Part of a small language model's weights.
Training: a variant of Adam for these matrices, 195M tokens, 5939 steps.
Each number is 128 + 24 x the weight over the matrix's rms, rounded and kept within 0 to 255. Layers, rows and columns count from 0. Numbers have three digits each.

# layer 6 MLP down (transposed), 512x160, rms 0.0707, rows 82-125, columns 0-159
126132121124130154113180152087125123076130153157100098033126146109177078093115130176156107089146103148153080133115156069165138147139123137134143111097124119105132125135113118115127106082076133147129115067092162125100168141134120121110152151167123140160148100150142140159089129122117101152151148113168110117150170151112189116089169109143076101102134160130171116146106137184127139123145110125123124103121104147119132118133134118105127152103086132167143146190130117115117146135161106
145137155153154163134158105186137122136120098129117105148086135073150141139141127167113088139130141141140148110129144147154094125110181129106168123130143162126167140130145134087145175117130100170132101193126127162088118129134133121176130105158115160130126166144101150136173088091167137168121132122133186122126183119184111084123146127127105116137109123172099140137095167089107156101100128119146105132108103135093143149117100139134119137133133095129168109153163105187115115128104169
106132132163080167074113172200124098101148157126098103126125117082135164152179103153140096156155105167151107151128154119123159069172100111158193095145099163095091133171208125078122094147143125119099122128103129080138110085116134174108128157151159104133110121155148074120123116157103127126147110116175127095094166130127111142160121132127137132133152089166129116212101150146157113108120121149119100088107154108119111105165104143125133113128126139136121096106164136140101169141119156
137103159129105153119147132110142131184187095127103131127132134126114154130113129139149144131106134119166152144111125101143150114109137094086175140089152119115127133131118141125109126135096123130143130091126146120106104110119161107097164131119115139121122116115117127148145134094118127148191099137143109143116147144160142150160143130070148118140118142115137133085118127114142146110161100133113126121162143144150173098120114152134127127121139163120142136153116181125118139137126117
146145145056134116137118107136164163137125159148130162113114088143088142126191154163081130118124134107095123143147124107078129145139157150097121195134133087162142114123102089124135132187130097135129102120112139140129158124122138077112117116128083157165135095129162109128116108110116095135090148174123122140146118127163121164130103111126130149103111138131125111120129151161139130113130109162140102168167103135118078097113106171121118150153117115124127136138162126151114148116079118
120128119124140117141116123156131129115156121129105137126142136123117131122119133130147134144046255125099113135123129125122119127124103136119139132136122128127102135121131144124126125123130126131140133120118132131141128128144145143133133121107129112117119134112110137141134127149141113138125139105138143112118123136123119105105161119097133112057133114134121132116123118130139121124106112146106127130114134118139135108126124129144137178137122104121124131122134118135136155149140102
119107156121122133113095070196139168149152143141085178209105111141136184100139165100106067118122117113145118062134100095111188138095153156138145131098163134168130129158110151135124125164090078113120116087102121078102143155084175155116118125124143108125079126082144155115149159132125168120077157159111147106103127143112168140117127158134121101177112095146156146135167104112202127082110106159119106111125117125090139099140135101105124134108107130158122140185138110142131131130171120
134106118106151137169102131115115117153154152163100136144094085147137107143140155107137121147108129126133146175139120133145114096098105124127140152114165136103173121122135114188142137157125153178117168121126104121083117114124129134156145120151167100118108094121147137131118127150154106147111158157098139119124158125131142122132158131122123110145136126097169149131130105126150144151135138166103100138125125140145159133159175191102159128112141125129113114133094130129130114107121095
152156146133131139137106121153088126134095135158134125117145136104097110143153140094132131151117145121105144104125130125126123115131133133135104104080138141124096111116158142123141118133111123136139106110128125086107122156131150122145144122129118161144118123141112076126147104129107133141139113119156147125115136120134124136115137146120107126100128141141119112093102134129111119165136101152114151157142144138144102109119122120138146153146139140138130114156148137134132124140137146
169170147137171081106105163106120139119096134096113100109118120117148123146123119101165129127155138095129087103127110121150129097110102120101082122143111123125136140151105123189141133125125098142119183063142120099156101106127144125146099104128136090105162135114129146108120095126081096141079172121150128147154107118137151077130121144130093137128125120125101123076129135122144128173153105100150123077106114159100160123090093138106113124152136090190162115151109135086130101146086128
159166156139162146159158121116165112107096125134094119151137143166134079129103114149139123118140135142115128117102096044125152158150101170183131116122127144136122150174077119123117135102137136103092143173168166094132143149141143163138141088119116134126154087156169120129120110135123130109085099095089119175134149072142125135126099163129145097087147147085081109093138186130131098114087122139127123090105124104123107120154129139117126132097145124139126143140129083117150129090161086
141125165114132151116112117137172078124110178115084165172101114140080138156138141134101119102154110124142169129107131129094140178122159116156111117088146174140138097126155175127116129116101103131144101170113086132104118151112092122154168064143144156151131100141123114166190162106162159146168128146145073128060126113119126123175084208100144062127135124099165087149137146139086133130146151115121114093121138139151151064136123117142153117146124144088169146088183139167123092131151115
152099107152132106141112123151130095179154105145124131151135120159112115092109114119099146127133137134135126084086114134106142149111106095139139123145149114135089136152143140115144138110147103100107101113134107142129121159170128117109115127122135123160183119113110121124127166146130106125165133139147097118134153159154170133096112136119154139089132116141155133127090132119129101123099169136155131156145072121154169154127125103115131132135093182127123142097103140123095109152131112
162112090104118121145085138134113114139135126121132139193117159151113140140099099097125124135138112135063170146104126150161134113138163108148138123114133108166148129134170142123130109123139169118133135180133168074115171097144170153191057138127072123142189124099136117124132133147106139112100141067164087117140110116059162108104135130123153100124131101119117190144118108111089148143120155147140141094126103187109135101141143101143116118111106108122148156118134153178175129115156135
118110101119180125137127128118161101146083117116158119072095122162147122146098118132136146097154121124138143127155152096098102100135134109132125132099113124111143141141127168105128162093116099096110138142168130101114141164126167132136090111095108136162148133117105128121128133122141128106084098105157151158114152146098141120129130096130112141141112109110122151151113116093136115128146122149157154126121116157122152126124160100122146129073102143099129154114161138128100123128151115
112138112095111158107126133082132137134131122114126146143119145134097140148132117130107102152112106123114147120127097157121144111094122156138097130101148132130149099166168113146139128148137186107115100112099120119090117133104115097083158147182139126117093099108138173117116119124100155149119153126116145101131143121107087118137137095162135160143128140119127139161071134106111124128098140141125123103130101162153099107129115110099122143111111137149148130102102121182131114104124145
153180167107142118128139135103091117110120110138163150123139159144131119105124127137156131113101138113148161114130152147126141134123135127106118114131107151128156131122098064146063148124153164122150117109141127146134143152177118148150130134127115074096098122115117161129138127102099087160137100141147164131131139138166116120111141092128073139130136151109132185125092090118128086124131114133100110134125167075162093061126162106122082104125098084137107132147079144106163153133149122
121168116075142122158135110095085172115104127119161075117107125112099141139143152117085150110168143072092128123141106105130128101114125121126086123161101118115066143123119136149140170124129137128166135156154085132130118103131150140115097136113132110103147107119147118137147143148085181179150152127115118097122158127139117119136107119099145136109124125135127107149130121126117110116136095136132155148108115123177161161169143174139135133150142119132138087136144169165098163127131121
153161109146088136160145117109066107143103101124126090087112119122138124103158084130148122130154093124117144130138114135141128158161086210146167144085133094090129140176107125158151162102132135153132107118142127175198132112128115148134112133117068142100141164120102166157109152158108085164076129110144134134158128104128087109116122122169082144131143090125115134106120114133111112156120099151195105144097142106111125117126097104131189132139143151156192171145139127125113096130118131
073134137164115140125124158126095127155163130177112149145108141145144124127137082120116130127123139145136139135116162116156141145135146129194118145151112148112132146125112132115167120114119190099092168107144142152091115157135148170102156165100097121104120173125148092108141110084122119121113105109147123123118153154141093130126124105136150171130145160188105151144134171149134121109102114168108112157137156105135130130100120150127139118130162124124116111086123075139144142142143153
122115092095091141076093114134144116157124185191124105094132195174147135147156091134170090139100144174144096098129130115118187110115139088133139126110149130180112079137157135104120130127134103160105130131097119143114113149108088140149123115076105120141113123178156126147135131080172181162168103158095145154136126105119156131158078142139129132120155148127118145112109161145120121091129146124131154155120127128125164092159154149125117117123159106154115078094128216103118085117141087
139086077120140160118135163179172142148166120076126114112125113116139102153126130165109149115137120138168153099093116177108082140049074179138109132093117117109127088140139147073140136205190078177122105091150146123117135144109054121170144106141102083144135141100125145121171155072133157122159111169126122140146154087135151143126178117143162097135100125159124123147137097108120142153121124130132160121129145123141105115085060172134182126177082119131146134056156128116130155154143177
146123075116143159102129152150142140112125162086163110147108097145192149132125132086149119160109126101130119105094110115127119124075131129141156090153118120120142162126101099117152120113131120113132127165120071116180129114128137156145119124103127106125114151121125144186141119132124119154146111093104171160141138171109127073120098166119120130147100158114163145153120155089095172127120113118098152137163093139111137137142108123136099124132135119126114094130171115119163109143147134
121128130149112151098111116149163083118137148122131132153122099093146157126123153126112126086100126126121148152137123137107096134129127113129147124128135112147068112149136163099112208130160120137113124112093134112148118099121129098127098112075117145130129152102083114132153094143122115101121084160134156141129112107137109153151128160106118137160151151135119167111144099140107112151144116147157112143163107151142134189153130162114157114119123116151138094086102074150128111106135116
124106108106118142137105145137128137101127109129181183155091131167133127127127098136142139141137144099157155087121160108119137127079104127123118082112100123131106081099109163135144127117121139178133142142145103158131108135136163152105095141133143149117184153162121113146116130130082128116127148130131113116164155106105111113170138109121141142092139150134113128131093134129093160086136132158169149101123111134153156100149159161135157139117156100110116124158151137104120110127145149
064158115162090132165079124189103113117127096079151076133139141140128137133135125133116134169160128080128187102119115188115134086145120144151130134110097098167154127134128147119144129139081165147137139102117143050128118158126137130106096106133151148123120132180134185130136090114135191118097118121162141119131121140120095118143132140134143116131139103120136140150130116095125224127127162112088158142115138107126117119147120173130150129176132101133084127116047119176111138131114150
123113127114142096128120178132154143161126145098153128137070100160131128034092112150116100137128138123123119135116130116152133107102139171184131154113149131105110124097098149145149116156125142106107110139157135106137154131134181092152139113095133119148101103162114141124170129119108100101168106109152141117081118145119146123114131155128066109167133137137152110113125136165167088119129095077134142109155099092079130148147163090146159110117135137145159120139157120159096128136146135
103126131129120111115125143146069106096139162115127178105119108100142137123150141151137109145109131138151121045074165155148089090171091144103123138155142165118181091145117130134123133154121173144112118150095155114141095155087160163149112145123127097057118151121166122128141147100141154141127131130114134136106129137135158157156107062159114141133118117127107125133099146118176137131122123134101149131114135131091121088108142140137177099101118099095151093092113122117086121124186134
082053141122073141140119147208178104133149143149145144170126118141117123123144123171130083166132141140156152135103098142147169129132125128105152141117108110152099142131132107083103093132134078151102150126138172170097095138140092148172153103150101140162093144150136176124080114149128156144133127102108137136114100170096121113069118117143083084121144115137140137131108097153127152163069148125126116134134114133145128101151137101130127134176136122088096096133133141119170180146144103
120145148181165122128086104056079169160135101152162139073147105114147138146139143140175109093156097183104107096118175129177124118209161139163143117132121095153121062095087163089159142125135133146108150081139120125108163114120146130143132145154166078090127139153122128086134127132101152094117149065176080174072121119137134160107175154157124129133091121130138145158127083075158053122142068124109115120140207094095128114145122116119158135068129182172176153148151066201149102103119154
112111126152105099147127132099137136182122151120120138159088139167117129133125130123164127112140121113183115139087109123148124154140126135115125130133131143134090106159144102139110145131148144127120116139122096122117121117126123091115159109103074096140134110114152128153158135131157134153137140154087111147103166133125104129139136155086148142134189134144132127177099170147124149108114119120157146147116157150142182142152118148119138109128122172134120126108117146117120119116122134
129104165088150088128102098136098115153155129116165111110144151098109177129126114120146115117122124144095150111171160119126157140127090146084146180168127125134099140134137153133128110076135127139079154117132120085117179124119134094124126115177130152125141111196157096141108136163164146082122166138178169115145100171106136171099111094146075141141136105093117097124096143116158108111136138099131128123138110132142114152134053154136152119117101153133127112148182173135120123137142150
148137136157139165179133173165084132096122127125118110186172163147112092158133135080187099108158157092121107097146109126116101140142127129149114081109077096158104143121159125077132134092121111183106132106134119112161129132131110130117104143146125179176134096156103131171102137159101131129139139088115090091134109133098139078120158141158141132096127128142134146166125119072154146148128126120113083132107104131154149082170097137150162108110148133140109125103139109088138128131143121
122125114128096091145129095123125142137119085147160142109153118116126167140152144097089146118124130140144107142155142105113111138143171133106131165165129106154131107132102108113095147137122108159108149129162133154165108152157161125134105115143098112128119123105086091083183126177057108133117164085167105071107125156162141125125133127141129128134141126110116103129146134142136102132128127119102128156111095174084101122110106065138180113116147128128140169148136117138117139176083115
111111119096076127141161146104136079127163113154117134137130163077130118149137119143098105128147146103192153131164129120172101162159166118120170111106110139125077118108118154146136147131106121140131126129147154127143133099136132121101171108053124146118165104092145133119140147132130105146154110174175120096119149112131083121125175118134096140118116136147170115124120134153150174110098148108151121152108138146143124147125117119142162112140169120155122091101141143146127148122103131
119135165105128091134144140111141105120153129149066054103171166057125145099192134145049151119103156154102119061128133092128120149144129137180119105134127171160121142120118152121117117118096081133147148108136153122173116111161116160155091125142080120173086125089118069126124191116098118147198125130133164089149154098117131135143138174091131124143111137116133153080141099141120099134170059125091067107137122145120171115126085169120117135139102115126165123187132150142099125138109119
068113136163154129119106089186143147104112139111109129136138131098152121184147141152135134111138127125160128127089138109162161187135108134097157111128152116119113136155106131137156128132125143128201101155113137139150132128122137117153121111098115165145114127127128126117125123133142123118125103127098132116127124121146147122110127105110116131127085090151173116107123091188144126149118154130110159164112106121150152139139115138150155109143064154118147153134168166138137137137135155
133160142149125129134152119114136104103164095136124093154103113167144113114098139120157157136152129091146142123135134118153105159142159122146122107144135112097157168138115103151133146085107138126124183122159106112167105145143141171125134093155157105133075151141120181131133106086136071118165186121126140165131162100159130117127139145130108129132152133139102131137124123112137138164142150183122168150129079152111144140094204127127131111153147140175156120115126130115120133116153119
138131096125119132166121131115123129145140150120125087127126103126088106125129104117099132102167159134146113144110100061114129137134111108155133140134108129088147136127131140148123088138143121108127171105139114128129128124121125166127132120098108123119136112119115120138134119093125155111093125111148111120139105138121130147137129112149138132103146114132139143141138135140130139140124116128155141128153110118131163122131112107127128116132169108134127116130111136104106128139135108
121118135135132174111113064134101133096140133117156095121128149133127114115160141124116105167141146162113146160090125125145148118133139084141145143152072142087118132166132185075102113178142169139102114153095113094123117110109106130094137128114136119159113131104185084126125138140148128095176104140162133117130143138119161139137104134120130107131144110166174139103094166136142116121126117169146101136068124109133072108140157079127073126129167091119134117138122122175048094144160103
154147150132123128136147153132198147134158119086158161144137118158147124144135120131120146130111111159155173113095109123156146125159149134129158111153138136100168150137076114133121143093103130125099121131170161109118116135094058165105150119149136182138172117131131088164186118144142148133174143121113141128139160143139144128141137078120127093130139110133143102145136112079129141130120107110139158135161175134121136123136147152124096102105120138102119162130125127130116123122117128
117118114153141130117086110134152143126176102123168115081195099118141169132151164148180120117110098140096099143138118176137129108143153124150111090123104122155148117105101190105112134115180119167139128117161123146156214146114137111116150117183156111172133178158139140084088124130117110104137125122132158122121081156142103138155105125126131114166101082141105085100186091140102121133130088124113127119131138118101158085141137146146190127081090148099167181177162089138090103170117086
167107091097124106171122105117126152104103132158130108102120160138126134116095154147169158093146125108127114069118147118122139161131131138169146101131127103138118134158124121120147146085100102098118131097149142114156140122118161109113118119130100131160126131131122095108124145168108137143106119127131110118132115137104138147126140113123120123142109121111098129127166118142113087118101161139121089144116131106130140146164119141148130129103125097129160136076118112127153133145106165
105131122138132125126122129078106142124122108131125122129194119167153140133150080131163129170108134163142134103112130121113160147149090132123131180154158148140141106099136125145147109180080185126131138108109113100064120114170123151123112126084119149121156110103149122129147131095154166140146121113176107124071135094100183114151094166181106116098130163104142115145137134114139151150119132124135123138112136141117145108140146115134125107072197121135138110094143137106132130121128125
# layer 6 MLP up, 512x160, rms 0.0783, rows 83-126, columns 0-159
117162122165114091129085138110104126137151134147140121074190141141056120100093163139132132147114114123130094149149131173067095108127101160101124132138128121135121109115148104125150124143128143124145117113134137134132117133116127161124149149106127138171129102104157115108121140167153098108109099103115103157136119106108121114085131135137155111112105129142129061119089116165138118116118097071110099115145164121120100153137106149139147128127117152132099077116152126096102193130150154
159158122060143108087146068103122123078132136095141140139177108126170088153141134121150113093176111140145107163136123123146117117160129121127118140128166125153175142117110085149112097116159143156114125129119105152139161136101167131128068173151154120161150046141099092169107165102136109093147125098082157131125059147088150091085106127109165114144104109152121105111124112134131084092132144116081089146159119098164103152129122109101125119128081177150146161097162088124141142141136147
109102114100120143108167120124151137117138069117096113118174141184138103152135142122132121123103098102111118142109139170121137131142063140111107089092100143122137181101108112090119154101153142141094143128130120101125133176120150170132132142150125150124124137141088134124134201119123103155118124145132148109147096127093166089086124073119119162166153131136106122131135128125117141095097156133085122072106135118136126128133114123140127132179096120136135148132126084147161178159132154
171153134066110115130173143134120117164118141109145157102095130118108152147123131125110159111139116131131146151160140163111097148102091095124117124109134122154135114099119101086094139152164110133108124175170101133131092129131127079096128134160154100166138154067100106166153170066127070103116119110120138132125110114150109137152144097140128142132099109150137114113088084076161128115117115100117160110120142104192119110112163120132152138094153122176106138174145119154127125143175140
132135130100147129130120135130118108111147112106128143099112138128101148112144134138120130118073134111114107128112121155125147137163099134123131153136149103133123132080113150095159151170125144123131136150165106156161098113187097145117132132123176160185089139109149087168143136137114111135124123123143143096109167142126119107124160110130146125092157133133106132171140098109101133126123089141111131116115170133135098135126145116137149165125106110103116119141109122127120175145152141
129141120121144138065146152089110123068129131117118145099172111113159091135116122150129122112105109091124139161138088136112067149204098096076137140148115110165113121118120069138104092132109185127107155127091138145151078112196109096143153138124120119112050171149078125148126156121109122078094136099081073124160100121123120106140133108160149116118100090143116092115126132102089178134170128083084078140157128124144138089155120177141127132148136088119149140119134087153115157114138139
135119135132180145103118146120095138104119112094135176099143169109101092102144140119125150163114115159158154119105128136159105079129086146116147153103127105132164132142120131112124099097166133129132157128117105126163108136148168142096121168114145132148130124125110108166123146138129085077133137149105144208140126116141147133121189088126174137143089126146157145107080128203138183146135125140124163127097135117129150136113122123086123112100081162121136139134122122138074111127126136
108109084135122102130116162118100132128135120139127121143132149145154137121156129118131074127120129113104120110114157125093121138116138121109142140148163129137141126137119119138109135141146130123109142153126150111157136101117127139147093118122137106131132130102137116135139120120145108135123122121104110135179141143125137112133094129141145106115159116140135135171112137105132125126122140078119137119128145135154164166140136130131125152133094123149118141111090127137137120143118122
117159125098166177109158141131179097161128161071131181099133154149133137103160174133129120117124116130135152110138123141132099116146141117117111155142139155188161151113118144133148091129150169157117129135128129120163130171134164060102079111144144139152150095087106109125133102130133128124134119119123160152127133156121107118081134104118114140187135091165134045083130076177135113121182106084115145110123134101106122116125104157097164137090147110117125134149160104129148161145111120
125141165154131128143152138098137098124106165078141170132146120146071136145091145139107112190138112119155146150141084115104159107136148126122105105106188135114118146139093158115121147116121147141125177126120109145144108145128127135159160108162208128157115120117147120132128113134114070063124098117095148155120102153163127084077132102142148110125067143109148110154081084167165089131117149146099133054151164145127130154159116141128205113117139132117145144126077132133151112092088138
103079120124099113166139124101076100150156104068130137123079155114162188129175152120105141142125116140066094145133144163103139153157159129104146121142132097068061194136119131095166112151103137136121129128127139097152149154155141125155131130066113133090119139155145126136096096121149096139121120124109127161131067143113136131112153062167128169132073136145110123129140086149117156138147127147106133091134090119124153149151118146147142161119136125158109099136141085169129111139109114
113155117122119193104145194119100094103164133137138134119131148148141112097132144148104155126162122118108101141120080134146113142148074138117094116134130140174110127140127106107157125171106209112117127131161109137144140150102123135113121140171115141145176116135093087125101132107151129182100120084119128143109150134144143126120108137157124158113169144114169098098123130144139105129090132130124099122119144145140107110125130122104172146107123146107112133143129117130142165129126164
127114125046100155172136156103109109136105089089114121107104133183120113120124138175097072124177098136147144084157173162155181117153130145120134089115146109154136183135116118123135116151097121179104135100183138092187157120113194104147112150165135139131142137131148118130094129091147110124120080079133144110122086146134112102086119073125139122121148123157070147095060147093143135126089147110124103084089102103054098172095156105114134099173160145142120094155151137153173142163160133
124168128095113166102187160114142128102124104122101118156129123122137121114135101125115098149133123150128090168108106133139095126097126142134122140110120148140114150134117110126122115162103160148137144123110131104120125092096108113105160141153154159106148114140123124099150130139108131170127118121139118139134130165129140113118094169134129150115126157112129117143127093140175154133117135097132128123128134123114117119144093147122162140139122120115086122132116124145149117125131125
127129139123144147157096121096119121105152111106162122112155149145175190137125163115110095116143133137145162117125130128133131116160123085140114128130118145165127128100128130107090103114133134130136124137140171122160082098150121154157147145136167118171118134115105119113158129117151135071134152130111126149131087205157190165103138143146124105151118118141113120100093109128092136133125114103086137142117148121129141108103124119114151096138113086143120163148127136113150116129106132
070085122144139177117122119124111105111132113144091118112166154103155096108130155170096131175124101138100121137140108101151118125133085108153124114117145135160124153145141116144126194097145099158115138138160078122133173165145146145158073144148143122129152113084082130152163181091153095063139136118124120092160092141115148143132117090140129153126125167122159117115101075120134117133147103156128130112124151093116138168098154147128127135083092079151057140120100145162103144117146118
139109144136153118115137132126119143091129128128137142126140124139117109172115145113120086171073108145164144116144146131118124106141081133087103091132133140136107157108122122143141117147103132130093130123116150109185163133130135137158158154154177150108095138138129094114145120063127102142114144096117150167190129140114157133091160094148166142124137112118113136155101126157110154142089143154111130075116107138109143192123146106145138156152107148135116160107127111107124096102162121
143105177141143136108120134115095036148128117164167162104108164108094098139115169113110144162089122121146142070125105116112125140130133141086115190162107124136121099157152107145129117151097124168055131110133133120143153179166115093134163116137141122095062135104116110133127121162124099116109123106109110124135098136102115131097131097144196174137127106108125081160105131137140132146159140136123098090122107111095142157096159161177108159099155116140121155102089088155163114118145214
069108138066166113121164146117159144100123147151140138139149164171136150140158147108098126123138119131123135113135147097162101142135095096137115111152138144133137153135110115100130101107115089137144158156099150148129108144151137156100129128137138143197093083101121129149143139126077080126114157093110132124147112106136157144071114063175128102172144107112152125115109096117111113118109120107114126097109128121119115185125181095137132106151086151114090147147155132142137114109139112
174133152125137193082138097102126086085143132071125146151093129066164125158123113160117120097133127130107140141132105146153115149163121161175128172140157105142127129137098094153110138124107107148110147135151109126172150144152117082135125178147120137194113164126146100166120143088124093103133111092112100120144110107088139104141143111138150069133143093138126161117137127152130131165141128137118100105141145051111174164096111134123131149134120135085113117099110121133138164125078171
085170129161155127174150129099118130114105129117146111105082124116117138158089112101104097107109115141131131165180121084141145161164129116120119098104167149109129112105115076166142116122122115153162155126177145122148117134117144153106096119148184138133096103117127066086168120115086109111115108132051065163125103133118144094080119134150124145195151134135120119103115119114151170178137138141094148093131084083119113114101165097119132083121116152186111140122138099180160124112118144
145149109107147129096117093116124129129151144136122149127156158164120121124147147115108158140145111101100118108139102153112115178102169137134138174125141128159108145079142110148109185136101096160086140165131141122182141145155163141122108105132111149147147107135149145151116161115134095112118117110091140156162106122123109108109168131133129096155132123138144118147148074124114123086115076096123141093181138117127134106089104138122155145172129119091178154129082081139134095143127120
102140153116134164119137145132126134169142138167134131114155135116116106166114105121100110130161124106150143098157136138138130145174142110119088112128115097134120122108132077130160141140126090175135145140134136105133147172139147087100116146117119156171120078099111125112142116130135121138073131110134100136105132134107107123104145102141119157122166106163099091124087138126103096113135106130119079053107099069132125140097162123141150140159159123102111129139133100156155158137153135
118126130156113131090160113131152148108113116099179138101115119098115142104117155128140105106144115095130133126105136124118159152112114128136131107094146088112135118118090098136131110122104102123149129116114123126136143112162110117110182141139114113147116112159111123138122160142143115129117077139090103142143164126092171119095112141121129136178160091130151152152145158141106118128111102103106101150129121138119088132111140130117152125086089115126108124101121140115113138116109140
127108111131194122094144121090129122119146101109123129155155074130155108096131132144136130097136103080147096124144120136113113144130130100116137148110095107134141100084107079143114167189117110127126173141101126125140144135096130108124155140107135104139110128184139129091169146116101112128093159088132121149123087123103136116090178136129172081110091119145134109139172109098107128085130131065106108138109137088097098133115108120128174142106144111083142125105116102135142169147135114
077094113138107148078160151128108134130162098119174118112124181111110112118133155119138155128118087105128099127105178132125144177125147157089084099137128113175097169136163128112101151164114158169128116129143140143170099123131146090162099112160116152100142137141151144139131129146136123091130141121097143147132146143120151121156110114132136138155101107153112158155119082128102159139103120163142122132147138154106123116094087104111174116106118075116140164106128099108098113161095154
154147114130161141125190125118156135082110058154111148112128063125124094141121099131138118152110127114175155159119103101108151125150108146107120116101144102125140145135118114115162179091146160133089192122141148142126147105129116136101162138163146137162112077134106057131154159126091103120127107116129144133119120147109105116143156141108147174144116167132089119153099110165144152112112146155116105117108129145111144137145103113118114110118074128130093124161143082118174109124118146
175172149106144080133111149111130081161115085143100120088117179112135152132123124134119161117169106148150156071144083151117094116161105095138134154125146108196145135137116110149147143143162180120120090157164082080153127113108124118132135141097107117119110127073066102147098105101141140103050103131129123174144149127129113059154128113167109151134105130122116107116094150132093098113132087113120116117154163125135108109146131143130142136111132150082151108185147097126141095122119178
067122141145086183071120128096111076121115125113152114077126110096132092166111154119122125116111091101075122115139128143133110130164156185158127129127136066142109110109081044164150100108114127143129150123155122145092165106087143125130111195111116130131124085105110152126193163173131147146101109101148081125130092111133144157112092193110120162113127140154077111135097129131123121112101142127127102067169147123127086156107119142123145118105118146107133153119136097134124164157104109
141151126127136150095103118111128135113123116122174142106150120075120064117156150154129113107116130109147122103119146138131169160149167133135109106105129101116128156098107152137087110115157143112124143139103113096146090129117122148140110155162146124144103113146137137094144120153144087102134096138128113158116115129093140130134128119110125136132101133127155112120132111150169153103105137137129148111151149130140118137125125123104153069121125080114144137171142109111138118124127119
116116101131145103160122134123095125138117109143122110122152104124113158097140102154138132125176104113114149122096137136148134135169096143115133150118152120078133138130103135140148134124097150144108169090147072148151110107133154129121138158145139124129104151162164119058173145169137094081081150108142128147164085130120117115120128126151152101101114097114145169134142154145146116170138165126143091060122134090177154145151177150114151124120111075174108114132146121117093152153114137
135114080081114117138149159098085145169121094080176114097100118138078140115087138102113153114124123109115124105159098174125141155156114127098127109135124132156117105167121115133110087177104145153110155136101128101123086112131113118114167113165164101125119126128171128110118144113152116177104105121056150130157107112117113131124168099168103103118131132150085122128091117121124107145138146084123092138126146135117151123157126143117133145152137143142156107079118092111112151162142116
135119068139122138112125143128184102112115109133132143072167098124151082116143170113135111105118109149139145118146113180090191129132083124130127170142103092127122136116104140112116130179123168135128127156096154136156110105145144136123131106154129157125099124137115119134153109158126107117117089120134098165131129121084169164117155158138140132134115106146171126165158129172097143098144076120119111147139155094100116101132115121122118131121126122096163108112162107114123143115147140
121107120067162182139134125101095123098146133105130160137122154130132175088153141128123127167123119114177111123189119115112122114132171090081120122134127110137087129136102106127139120121161168122094118166102128091111105060112142058106106154169131144153120176135088133154136136124107149101106131129130097142154113115145179130129072164119104131141115170142107128138093104092162136093123101118127122166115124127129107116127149161107116110076154101115102130148103127109130126149119123
140128111161121145134189089133118105097193083138088142099110158102112105178117128152095152153118121130146141145153101167115160170168075169127099128129103129101134157117136075170110107143125136140117133116144161069154114168121112132106111120117189126106117116091116123120218129103127128109129117133125112121117104137093131092147109144123133168156151086121129097109132111104133162173145149118131094086120123091184132140097122091110139130139073116164133167146117105188096156143124126
130173112105149182137164144126111110157150098138126146138123148125125113139121145128115132133136130111124159055085150173092122123141163151160148129170130143145143161127113112111129125130098117133117139162140112125154116131141136127142168138143123126125121194127155146126139151157131098128143123097143138102175120133113110140146148120168151159139140085100104138148122113125114103125138088129119118129103110111129152150115077122145113133099103111097122148170096067131117125128108135
134156113098117128156137149122096122181131104103140134066160123131123106069158155125126173146127121130126120134101127194117135118115097122137150163094141105168148108151118151143114139127166136140130118088138111141137146113170124155125117177153160145130133115140133121125136150081161155101138124142108146153148132135074139127140149142134146144121120133177121138131129104150144174126127112135142177117164137127138119127169103112109110103110117084113121103141160121104123143145121160
139131112131121157076158175136163101126107132117150141155128180128124125118129137140131119179151126145121141123113117118105104134149119118127168133140142148122117126138116103145125181133117107155128151144151157137172118105119138111109145147120155121130143159100119095115134132134136161110119103129108122110163121143165167113105126133146148109121139158122127136137080115136110162137105146112123120123102111115110113112118114113129118158110089148131110143121103116118142167141132147
104082156152119171129131157108099096133137092112182138087137092079143118165146141159121099114107095096187136115156149142146105106145056123106124163080111112104105158080115111145135150140120123147110166100152116165140166171078144116179093124162146169143148138132088082169125167153122121132133149139127124113112138141115112124093154148131184102123119112154141148166124136161167130171180167137141084111122187120121115136120114139137131180139127150139089161067088156168098130132166147
118110100141139157146148137118116115131158101143142144119111133122133117098126147124096144119133119141082110145142135127123130168129139158157161094159142126108138096123137145162158133136104125153155144102137101152120134095144128117110142127111126110102102102159127127152129157116174110164128135137108122154085117147104117121144165106133149127148105136137102135128126153127095146167120166152133137157108087106132102165102147094131107125149159131165123100104174086157178184163104170
137073109125107109116119150093121121123100125113180116141119130105127137129128160164118121128136110111132150155100050118125115134190149151117112165069174099118076139107082112147134126113145126140122142158120102135096138119103138129122120199137134121150159126185135140112139150141141133096105144117123101157164151115107096156117123154175140142108077141127129141140113136107106115204112160132153110114134106112100126145104156147107135132112117137121138125124113133142116144149116125
129123123116115123087180124120104112117137144096145117142094126112114136112123166134138108164122109107165127179173118109113114133106129103123094099110130131125093127137111133155120108179108158132112137144139101107124129101111129140111118091158128170137143131113121120131137121127160153127111132142117145151120153159123143098117144126123135107116153162171156133133085110144168161113124134138139138124134143149162107146136162133112144124127146130138090123121132117121126120140098135
142115110126155144172129169120119109119124131106106129125109158077074141102105121090110110155134099128107136118116150138083144127139164138115123127132159156168089158177121122116170161134125137127052127089098162137157124104105138098145140107124140086131110116124106100136095168094104114123107149120119095111120081143118129115103122118120136157107161189163118096166110132170179150163126150129133104096110170159116101166113149099111130141136122086129107140127125109092113151155082113
169134120125132120153111155121112124095196051142126164101129132143145119130104117165127128174123122070156109136166074142071126136088142117089139150096107105150127100113154077119146165120172146134096134142158139125141129096136155132117126165139194082129117123120157134126098133133084096156120137109142104153155126162094166102183095090128115176128068103141169105133127121113116139135117138139113094146110177137142110158069135093143144142113108118117092113168094116123144150159141143